config = dict(
    n_layer=13,
    d_model=896,
    norm='layernorm',
    norm_eps=1e-05,
    attn_scale=0.125,
    bias='all',
    parallel_block=False,
    init='normal',
    init_std_qkv=0.0174,
    init_out_by_depth=True,
    lr=0.000812,
    warmup_steps=200,
    final_lr_fraction=0.0,
    steps=13880,
    dataset='wikipedia_en',
)
Each number is 500 + 25 x the weight over the matrix's rms, rounded and kept within 0 to 999. Layers, rows and columns count from 0. Numbers have three digits each.

# up: layer 6 MLP up, 3584x896, rms 0.0374, rows 2222-2246, columns 256-383
# down: layer 6 MLP down (transposed), 3584x896, rms 0.0721, rows 2222-2245, columns 256-383
up2222:528461500492521538487503495472514546491488486484492435463493457450503523437466556482470497487497558490505484530517490500504522485500490523514464515519491518502460487494475448506510520508526472486478556481515483466493505500534498508525462509498507486508461519564489528507502491509541485533527491453520506504535499481529493463525493520504507531502520476495474506467504487496515533518546
down2222:531432504476533495506505529485463532515473485510503531491487520477531500475511565462499539515508472537457483532535492520522481489482478452553489467492495526530495469516554523478522517537510478553454524497581533510499453477528536538470483496482521542535506490503548504473478523492490486488489463487484503481515498526547490506520470524517509477470497491473479546498481498495530457503483
up2223:505446458507515488491483499502497504465462496507497501502525482541563505491498471527498444535463537535464493483481496471479505542508526450490495483549500521501505466507517527516497502448475514501547507498511512531502492523515496502506492473521473480476533481486536494484523466486467524517498520460520483528467516491498523509517509514482461478485457517501483481474468522482536513498517
down2223:522506509521521460513483486542485467497502495482499477490486501452496494495504485508504554500481522462465535507491460507494534515497506493510466514506536513490518506484512473503478438517518515493477523431498497552499508490503483485517533505523502486491509508518448462494536503506440492518494494471495478488469481506505499480475487474494501500507452509494535503488530529470514423457537
up2224:504545476515551504490491539512509450504540462510490467508487469487535494457455542504530496497477473502515466536459511516501490524528499497476539510490465529505488494503516514520517499515447534499529493514500525548510543519528500532457469524483489522521518481475482505489478527518493494536476515508493504525530504513489496502494518483519506482505551478517551520494532521520455508522493
down2224:539467510485536510531477502495542490486467499520465493546513521508492474569537490503451540507512516509502514514528495492482530501496462533494473481542491514521432480501495502501490524484472486479518492511517513515520492500472502527456531467496482496497480516492485477492512502500462513490474470514521499523544481494530503507545524512483459502517519474480528519483497493496470478496510
up2225:486515513506500466459534501507546496465552475522477526512525527479530499478487520508539529489489477510510479509507494524505517489566516518478508506461513502484496470525525511512509512479501489494471497475448532500464499502509498535532522463543501516484493487480526517486524473490482501458510487491442494539508517470505531516531521506448544471498476525547490486469472543464477488484447
down2225:481527523485528465520526532520498492453495496510539489515469503530548513483479563482477462479509528503502464538512498526503467540497499500496507515510493514504501472526515492494450488469495467515477498473514534466509485547488531525532513508532521492548512444532504453452440511476493532498491517477494468502490514493541480530498478481465467509544485532529485492513506560476492477517495
up2226:518479481495477528511483496506474501491527498529501508502529482494488478519485482458525509553454519481484492518484515553488494506495463510542499545486488486527482522477519475500540482487500432474494482483529488473515449494496530523526465517491482512493513532454523491536471530510463486490476551506503458511530509541441489550505458521496506508536528480485523530499461524508478505477511
down2226:464541490492518503494448527500474486506480505507527508494548483486509449488543503464479517484503474495502482488522523517511565502512488509507534526468498476497485476490473500529499476485536487469459522527489526484519478524530488460489502492483514499539508508483470507489496505488478526509526472504485487471493493504556483455507532453516494517458522515493502448481517500505502498492510
up2227:489519516486473511485526492454472560523494509530511496510477481488524543508543481539507487499503477481509500507506506526490527472491493508543510477505483544550463497501522497512527512517513531505476490546531477515508513529509513481546520530503522476523477497454520494544530465517500517511489541473511485510459451544476491499488483477520480512508529533462474488537511485521504503511500
down2227:482466510484477504482507533472476492487524489482493462452486466501502533512514492535528506504509489499457502540525496519523540499471498506500533473552511518501457494504502520474514536463492527518527492492522502523484483496528536455530501500519468529503486530503514468478436526525492539511463502481492452498486450477496487518485490472527486518462486542503487457510528519462522467536489
up2228:469500472533493486492534500514463501509504518456505507511512511492499501504494560500475450522489503523540480493497489465429514497487474502472538515466471499498574494496538504492540499489527500503486476534539501552525522521490529509482495500518477451520482503464553509522488500503482435475537485505477522547482502470520533520502521501519475522523483497543498538506471484498475524505479
down2228:477477503494470522531482504554487508505496442479490516511487490496455498507504445551526492515522503509529463489480480534462470469478511479518503532497506500503516503511504477500514483492476502475489516519521509504525571510559460523498496458499524475510531515492527492495510516542478507486539481474542477432533491477488490533496475501480503515530481535475520497508456479498511535507496
up2229:520511510505489508498452485502517492493483504514502508499513507555520485505483531540491515499521545514501518489527496488504496496497478500502502510488500533513500535475503486498488524508524491531458485438503491473472492504471512486523480498503553461545469470493506516507546510502478529503516500465501511523492492531534509492508508508479474508515490468520494524496472478520523492488500
down2229:504502509477517497550517477557488509544502503557467535524480546498477457573492507511521488519455494516504487516491524509498439456477506530532525505463467488506513527481508526499473512456525498506492470507492502506468490497490519498488489515493504503476513458480500506467531474497510517535502490502473508537480507507465484491533515484499528528503499532543481496459501489515557498498529
up2230:532558509512548454492519481502512526511474550523462502543513502503508516523498534473473458525515512502536529502491533494519507556470506465457469537552500483493546488516529485457468530508480495485526519487446508527492485486524492479487488512453539509478531491471498535499498528474466514501508494501478470471530497534491547468493489474509489548502491483517486506558486502491501470524511
down2230:492518482499506495511491527470514522504557546494512504524500492475500515466492533491498505487499487512523531481526501570503514495483487493509484477524447523478488507478498510490450528484509488491561519496473532511490512529495494506477507533500511476488508504471494511465486512478492501481487494519508504513510482513490534494484527467473494518495526469450525505507515517531503502518509
up2231:498513506492519473508487464503532520505490444490539476494465507515500445511467533494484468502441511540513477450494533539505484540551472506467508518500467533523523475521567495510467504496508549502547495471484456531530501482519502528520485528467535523492470563493508503490537544474477502500509487538490479529457527506454491490517510517478533484454495523551475456508506509534492501489525
down2231:503482525540488478513502501488485500523463463441503482466463497487520514500459502472550497501475512500478500536497480539531540475520453485506487489517500492486503485522516481518462467517516528479516507538519514481503535494490505492480507518514483501515519499525504515484517534462476490463471536543488527517468518508510514516476474516494485507497550499471504511510472504517521502494496
up2232:519510467479449533499543497483465488545484483507481493505505515523457505467488494474540545451478543490481505494517535484500473505478459512500504473512526487494483500459492487477480553487514492529449544493533525478496480519529522477491468505500496523528524525527476461530532512486553502442489473542527470498496517535452513496547503480540476493458535494515469472505533487520497554516539
down2232:521505470548499525502483530502451526522483499420543465480523507529495515510502490515544492544517467480541477478549512473488476500514475482515470533464500548484463516469472510479503528504463479470501507489479473491465491482510469486515493521452537508541490515510531475552523494513542488531490485526495438478492478533458498529480527491511524514492497505503492518486517524507469510517528
up2233:480477519508522509537493509537497486535498460514482506437502471488456514479475535522499475496515452484509474492504511507454534504521542486494494554491522508472504484480482523505490514474550492514519518473547477472502527508506511453496481485499506487497499459480511508534515522468466543497506523501534525483525471505507510515511556543471471449492509490534486497468497478483518479569503
down2233:519481464510541523472535487517514539509456498460446543489513455503493526488484553506508507496502504481462522494514545451515463490494514505485452526455527484483573479469488497511528510482490531568482465488460467477441499496478516502432483509511532502487503519524496504494518480502501437496498499505472479472525543513513517499524506509476479498472499438498542476500521486504500494466461
up2234:473541504491536500459520511506493482508459508479480503538488486499488494455508493493505534544489527489466524486495478509478472503483476466474477516530556528525517538501552521505482535472476523488524472481518501473484525523529575479465509503512486525514510506500551482524515513521477531481515545523489495490484496518501431477471511487483548494575519514498513500481516500462490471496500
down2234:495530509514487479498545523550499500500505509489537477479513534443509501506474471477466509489546493525518521500477498539469499491525509474514540478504490481527484496491465489499525453517466515491484470514533494520491465513488469499513527528497512493543472468509494497473523475532512544483553518500493543529521518538483460512490455493559463496506547514513484490502549492500453460517487
up2235:475526515485513472478489531515492535478449487478507513523504489514458520508478503494565478455519474534521470496488501493521479498520479483496459504495534518472490510486492507476500517537539485473521492515492489515537492453493471500504509491518502490520472487499462499459519504492500518487480510506500434511514483484519530476479499554508463518495513531479507527495488517525482523454455
down2235:493504448499524502513523473496520516464462471476488505535526492492506505536489496516498531550455539476496477500498483479509519504492510461514491509500546459503520491492529460495520520524516483509516515489517546494492463521467540519479476494489495508503496513491511460567484482500468505473523503528544457485484520490480514495469524516528504467469534514446488541462487525537489519532511
up2236:541479506478482494500478557507535543494489480510478472501506476513500475491527506510477519501493483473518522461472506507466474484503479461517485527509517498509491531475470501486509477484511468523499467496503550497527517517478460472498533541473549510530481509466490514525513521535503516509480478467487506521512523510518489504475480473472503510484460536526490505499475501562482478500494
down2236:489479499541470476503507474512484531506477499479487499529503477511489486528500495499498475507491519516523531493517492483506501542444500491490495502510491485466513527515486503536491504465524488506501491546560506481536499487504514513514481529482506508487478510463465535458500470492453538539517519490510508502513519475515485499515483506525511527537482527475461511446485533521520458484498
up2237:540469437543539516509518439518448503435480523520480512477520520492497474496518532480457467544496551491469508478489486533507511498503549512480496497446558519552486495540535493501485507506529537561470522481519519522495504524536534498508503504519434528523505546542487500536464457502514531510508503467500464523537559515519509498498503490523521475510471494489471477466526486502541511468519
down2237:534519521496557508533562505500490486506514487498517513542481503468477575482534500515472508527526520465454508490463501500502513501480483503525491495531504469496483538442496526546495522487545480550485507504475535482524511529513492492487514521469512527470534482526545492538497554468489518505493524499467481483491461478523499504448511523492513508533463479516512475513482513497501531487530
up2238:528482477485519491486497492482513485517473444507514492521541530493556471510537475566458526558550487487500500492498494481515475535512511464499527501469480470509520527511530503483514479495467462516520506498534503507473490484501515496500492507509454491503485532505514435508520478481489520472508518539497516475487525502500547441518488494520461482468489532500539566539500523506480506508510
down2238:501520497454504538489547492503519531519531458496517582512466477550512509482476457490508505500498533519513527515485482496543479499501535510510519493543500500474500483558513508480552491484526517475474492491515521510479533479511499511471508522524515494517457491551476529479520463472472456462468495458523526539451493504518490494446484479557481471529444498483528502510429516505496520473512
up2239:507545511505493473492465440490477501471479508518472471487504479492488473440512485487473461493518507487509530506501495511511515457499503476510534496452464470474526495511472510521522531543509477506504522514505504477494502513505517494484505514566475492491462541487506495520526519492509538508482501560540478509524492507520554503458515503486486487519506521523520500493469522506469531515533
down2239:530528521516514490470501500459531500446468463487508493489517522518489526479477516559491477505511514503487498474504501543549472504488501488482458484490532511413513514518481467494543502507484463504473484442471557476506493459487481475501493496483468513524486509518499512487515464527495533462496456527529531504559478459500537510480459556489512481474461528535475521492503482547503477505504
up2240:512474501499527483462496533559509516475503497484533503507483516499519560524511506505523508522516513493471488500461501525470502517493488498505471502468509487541534476516548448478493516494572543497511517452502514471506502491504532526478497465484441502491504531489528523473465483505554461520525498543555529453531454503502509490500510525501520499467493521507494443480526526513492494513514
down2240:489503487492479518497503541543516480479537465510487499469460521557529529534492521452563475466482470550490497532476488506510486438508505481512502494506500488480489509523514492468533489508469461479453519523541515514474484516491501498531466522490489522510506487469499458456532525507480508489539479537492488486560492507521488516480516513552498519521499552445466502467493484491498504460533
up2241:480516495534507536481507475531472472502493479522503512528465512484512501511485496503466511506501492511450514435544466531488494460553499476524456496520538463471474544513520499487496525490499536516492492470492533490520507468486466509508518519502536495541480463475507481512514505554498450521518460520533519514478538499493459494495486509513496524499524505472495519545514460446478488500528
down2241:449507470498484501520535496526468460549489484504520492498491483476537465516480512544461502526517492513507496531512472521497518483516467474523509531480496470486490516471510506502500520498476479496471507533471507492502498479469497499489526530464526464514498488464506486502513498507540481483502472510524494532521530502493478547511522504527520511461510528490490527533474505514492486486540
up2242:451504530529497505487472483451513491493479492479550453500506529485507496486513509484516465517445467549469519480493498500534546511525464505516522442507492504556509516482522488478480493502473523446493541469509526480513476468502524492539472465490489501547527500483510509512473489493510477507511527548479510516474523479501451485449534539487520506458502458502492468456468529541506490522474
down2242:464460473461479544498473500489507488493484488531539491479518508495467493501516536553555485533493464533488487492463493491532481487528457469475509463526433449518514531489510510510541507472490522445487563489521500486488500455482496496525433496492529519501463502503549506500509491484517459495508481538489494493484501553550493497492519524500500537510480464531501515495476515513527460527478
up2243:438467537504522520528526472515507429514480476505518462516530487527522475506506495520509498522491509503497491540509501501536524494508467487471518490459523511511519494475476483517478495533498488498511508472505504445531537524479527482492524524494530546476483501500495478491530520471483505507525529521496517526512533510511550461538495502498503469561488484532524515481519511533482515540493
down2243:509483519507533512507502506529469501500517509538531487495492460559477481491478532505489531514498495488476467477533522464489498479507511495481477529473522523511499480538519469455483497509490532498527534473477517496482497508502487510481523533484514485494511516519524498499454495489517505548534528525483495508479489473454475523511514471518492528448453510546513498487531480555476526533488
up2244:509506514471498507495537511502427513504540500445505439497529495514520512517520510496483487503496513507423492539525471534471514509477493504506504459484486524474479493489545509481540506491479484491496508506499488562490522519495509518482477548514472490513488488494489502474515499493499530517501505496493523498486494523466517500521518479471496438526535496540494477498514512510468510511519
down2244:494538498484465468502494539513486484563509497487491510507492463491497507457489511485531497489497486494471445535507482506457488484494538529500502504519510462514480496522556519522526499514524531526490476472496500506492484507519501524480489525530530501520495496449484552533471472529539481484490482491508472492472461478485484477489505522515480476515553483478510508495479507494488517491518
up2245:503496534484512529499477513494493543531465523476530475523487471539501489474543496476483505512532503506520488502504487483496506497541490504531480517509503502525530506502569481509489525493511505485476458464542488501503498468545519524491517468538496518500478537514512509509538513534518514518527480484547514488467497505510515483482491482480528508485520528502525506506496475476441443467492
down2245:491470489479447512472462483467492441506475496504474582517512473531513508482469478476510485493508517483501502550534473492507499502497529476489515525509523495522492518512503530514524468498517449539527507480519496468502461462481471532490476434511525451522510512505487493491509476497494424473509515476490469480509522502489514510498514507481465489457517484498509521506508498468519496505550
up2246:518530551503501498508489507518540503504529496551484502481497526450529512489477467502487502501508520493494494502528486519501517510503536532495504504445511500496495526497494483528565495426502475472531516472501502474488486554469526516486494586470534524450525485471518478523517488539523553475490522483505507529527519462497484527543506518531513501518500466484482499467479452527497495540532